Weights of a small GPT-style language model, trained from scratch on English Wikipedia.
Training: 440M tokens, 3356 steps.
Each number is 200 + 20 x the weight over its row's rms, rounded and kept within 0 to 999. Layers, rows and columns count from 0. The size before them is the row's rms in percent of the matrix's.

# layer 5 MLP gate, 512x192, rms 0.0867, rows 218-232, columns 0-95
100,212,182,196,211,176,207,178,193,219,185,203,176,216,178,216,217,214,174,145,192,161,177,180,174,195,175,211,200,224,197,223,170,195,205,215,210,198,243,203,205,223,231,227,207,193,195,217,207,229,198,180,208,179,214,210,178,210,179,221,215,194,196,241,258,197,209,185,191,226,175,199,217,219,187,202,192,213,227,203,192,220,253,186,180,193,193,204,209,200,203,196,187,212,229,192,194
099,185,181,209,169,201,193,215,238,199,238,188,205,189,190,211,186,219,232,199,207,173,224,196,211,193,199,200,208,216,220,201,195,220,208,189,207,241,200,193,171,204,182,246,225,184,183,189,185,165,219,211,180,198,175,200,171,158,205,230,204,204,225,211,187,229,171,153,190,199,210,198,235,224,195,206,236,220,236,189,224,198,225,191,213,167,200,184,153,223,167,199,189,204,214,164,167
079,206,223,216,211,228,198,195,187,199,196,180,224,200,227,170,205,180,198,227,202,202,176,221,219,180,211,202,193,207,210,198,218,188,230,200,218,197,179,192,248,169,182,184,187,192,183,192,200,199,202,175,188,205,218,163,175,176,175,209,226,196,205,209,177,213,208,183,167,178,227,195,170,204,185,164,189,198,226,161,213,199,201,203,211,205,190,183,196,192,175,202,177,169,178,207,170
111,173,200,181,187,183,195,195,202,178,176,173,225,246,183,213,219,175,195,208,170,183,184,169,224,189,179,219,201,181,190,217,207,218,206,187,216,200,187,205,182,211,188,184,247,195,202,161,220,203,202,223,187,249,190,207,186,176,214,211,208,209,197,187,188,184,218,185,216,191,213,240,234,222,238,219,175,208,162,182,192,232,214,193,173,193,225,193,179,168,179,193,167,154,190,212,195
113,223,199,199,166,198,216,205,183,232,204,220,206,189,192,199,229,178,220,221,156,207,208,165,217,166,180,177,169,223,224,226,232,220,226,205,191,208,210,193,216,226,186,185,204,175,229,179,184,179,180,166,198,196,217,175,180,199,153,226,201,199,189,185,192,208,188,228,174,180,198,190,216,203,199,184,162,195,207,204,171,190,208,194,172,215,157,202,224,197,222,206,207,182,243,198,229
089,186,230,185,184,195,206,198,231,240,218,170,183,186,221,197,208,206,222,200,198,164,227,174,184,224,193,229,199,207,197,184,163,179,195,201,218,238,220,206,198,211,229,179,201,196,213,182,204,188,190,176,162,215,177,169,189,187,177,213,207,161,218,214,207,208,200,188,202,195,250,188,198,232,199,196,192,219,219,174,193,179,213,176,208,166,200,179,192,182,190,222,179,207,258,190,164
102,193,224,182,199,216,153,161,208,210,196,168,198,202,223,206,188,195,167,173,180,191,247,161,190,174,201,219,227,196,195,205,178,230,211,189,221,195,182,203,198,236,194,213,202,183,184,201,216,217,169,214,195,194,206,234,202,177,167,200,206,185,184,207,230,190,160,216,165,209,182,226,204,192,218,195,170,189,193,181,210,179,206,207,142,198,247,218,223,189,188,215,184,206,210,191,177
096,184,177,232,153,191,185,179,235,210,174,237,189,187,205,181,190,188,203,243,205,158,208,205,200,188,210,241,195,157,192,226,212,248,181,218,208,196,220,187,198,205,232,174,212,181,187,219,156,217,223,216,171,202,205,181,212,165,205,241,196,218,224,228,198,196,164,207,191,206,229,192,233,201,173,210,181,253,195,182,167,199,179,175,255,174,249,210,183,197,209,190,187,209,204,194,217
103,215,218,203,174,207,208,180,196,206,209,163,225,242,198,186,161,222,177,221,201,229,182,189,225,170,198,216,161,225,221,232,232,207,183,211,187,205,200,178,186,249,164,218,209,190,180,200,234,215,225,150,225,205,180,176,220,205,197,243,170,186,191,187,191,207,224,192,187,226,235,212,193,189,203,213,217,220,223,190,221,216,202,198,189,149,203,199,244,190,201,191,197,212,174,205,199
104,197,194,194,179,205,228,222,208,215,178,169,200,184,178,221,179,174,172,192,209,166,193,165,181,223,191,184,211,204,226,209,199,189,205,213,215,194,189,145,218,213,239,173,226,216,209,216,190,232,235,162,183,217,208,180,213,180,213,220,197,197,203,189,198,211,218,216,203,204,224,202,176,190,192,160,198,231,195,222,165,176,204,169,209,181,214,191,186,173,197,213,173,211,205,211,216
109,211,215,179,203,199,202,211,195,190,202,202,211,209,202,213,202,212,199,208,196,186,223,215,190,196,209,178,196,220,205,199,194,182,220,162,187,208,159,190,189,213,197,230,185,181,189,234,207,152,190,242,198,204,204,188,206,186,180,224,191,195,195,191,176,197,215,175,186,180,184,213,193,206,234,198,214,179,229,166,219,195,209,214,208,209,180,193,208,215,190,222,149,187,187,180,163
099,215,231,187,201,189,198,226,197,161,216,207,178,210,217,164,209,211,185,193,209,219,198,180,207,159,198,230,174,220,167,199,193,194,200,231,194,213,186,155,210,198,177,199,169,173,210,171,234,222,196,180,206,199,176,184,194,227,199,251,213,192,196,186,176,205,177,200,202,207,182,225,192,183,184,180,203,165,183,183,200,230,206,198,184,148,218,228,203,180,195,212,208,186,211,206,211
110,198,245,233,189,225,219,174,213,177,216,172,176,198,205,242,181,204,189,209,199,189,205,183,214,171,215,234,162,199,212,195,216,193,205,174,195,238,204,201,158,211,191,201,175,208,221,173,208,169,221,187,187,204,195,215,175,190,182,233,167,197,200,179,230,206,162,193,195,207,238,209,198,235,183,212,177,203,221,206,165,189,206,176,169,222,213,186,202,193,180,179,184,206,215,205,202
101,206,170,206,173,219,221,229,188,165,190,193,168,209,190,193,210,223,252,184,175,168,199,196,214,190,185,198,173,191,192,218,221,225,213,210,228,226,206,218,202,186,223,232,223,178,190,168,201,167,238,195,199,211,172,206,223,163,207,215,233,177,208,200,174,209,194,186,208,234,229,210,221,189,207,196,210,184,195,206,204,194,180,204,201,223,200,197,199,203,182,190,209,132,197,231,164
077,206,165,199,168,189,208,225,187,217,188,167,186,223,175,220,198,219,221,188,190,198,173,196,218,189,191,159,191,197,177,187,150,220,229,199,182,214,189,169,205,195,243,210,207,224,185,159,232,231,200,197,195,195,205,185,203,217,193,207,208,196,232,217,238,216,208,188,207,200,202,168,194,207,196,221,217,205,192,187,219,177,190,213,181,223,237,188,160,155,150,191,219,203,207,207,192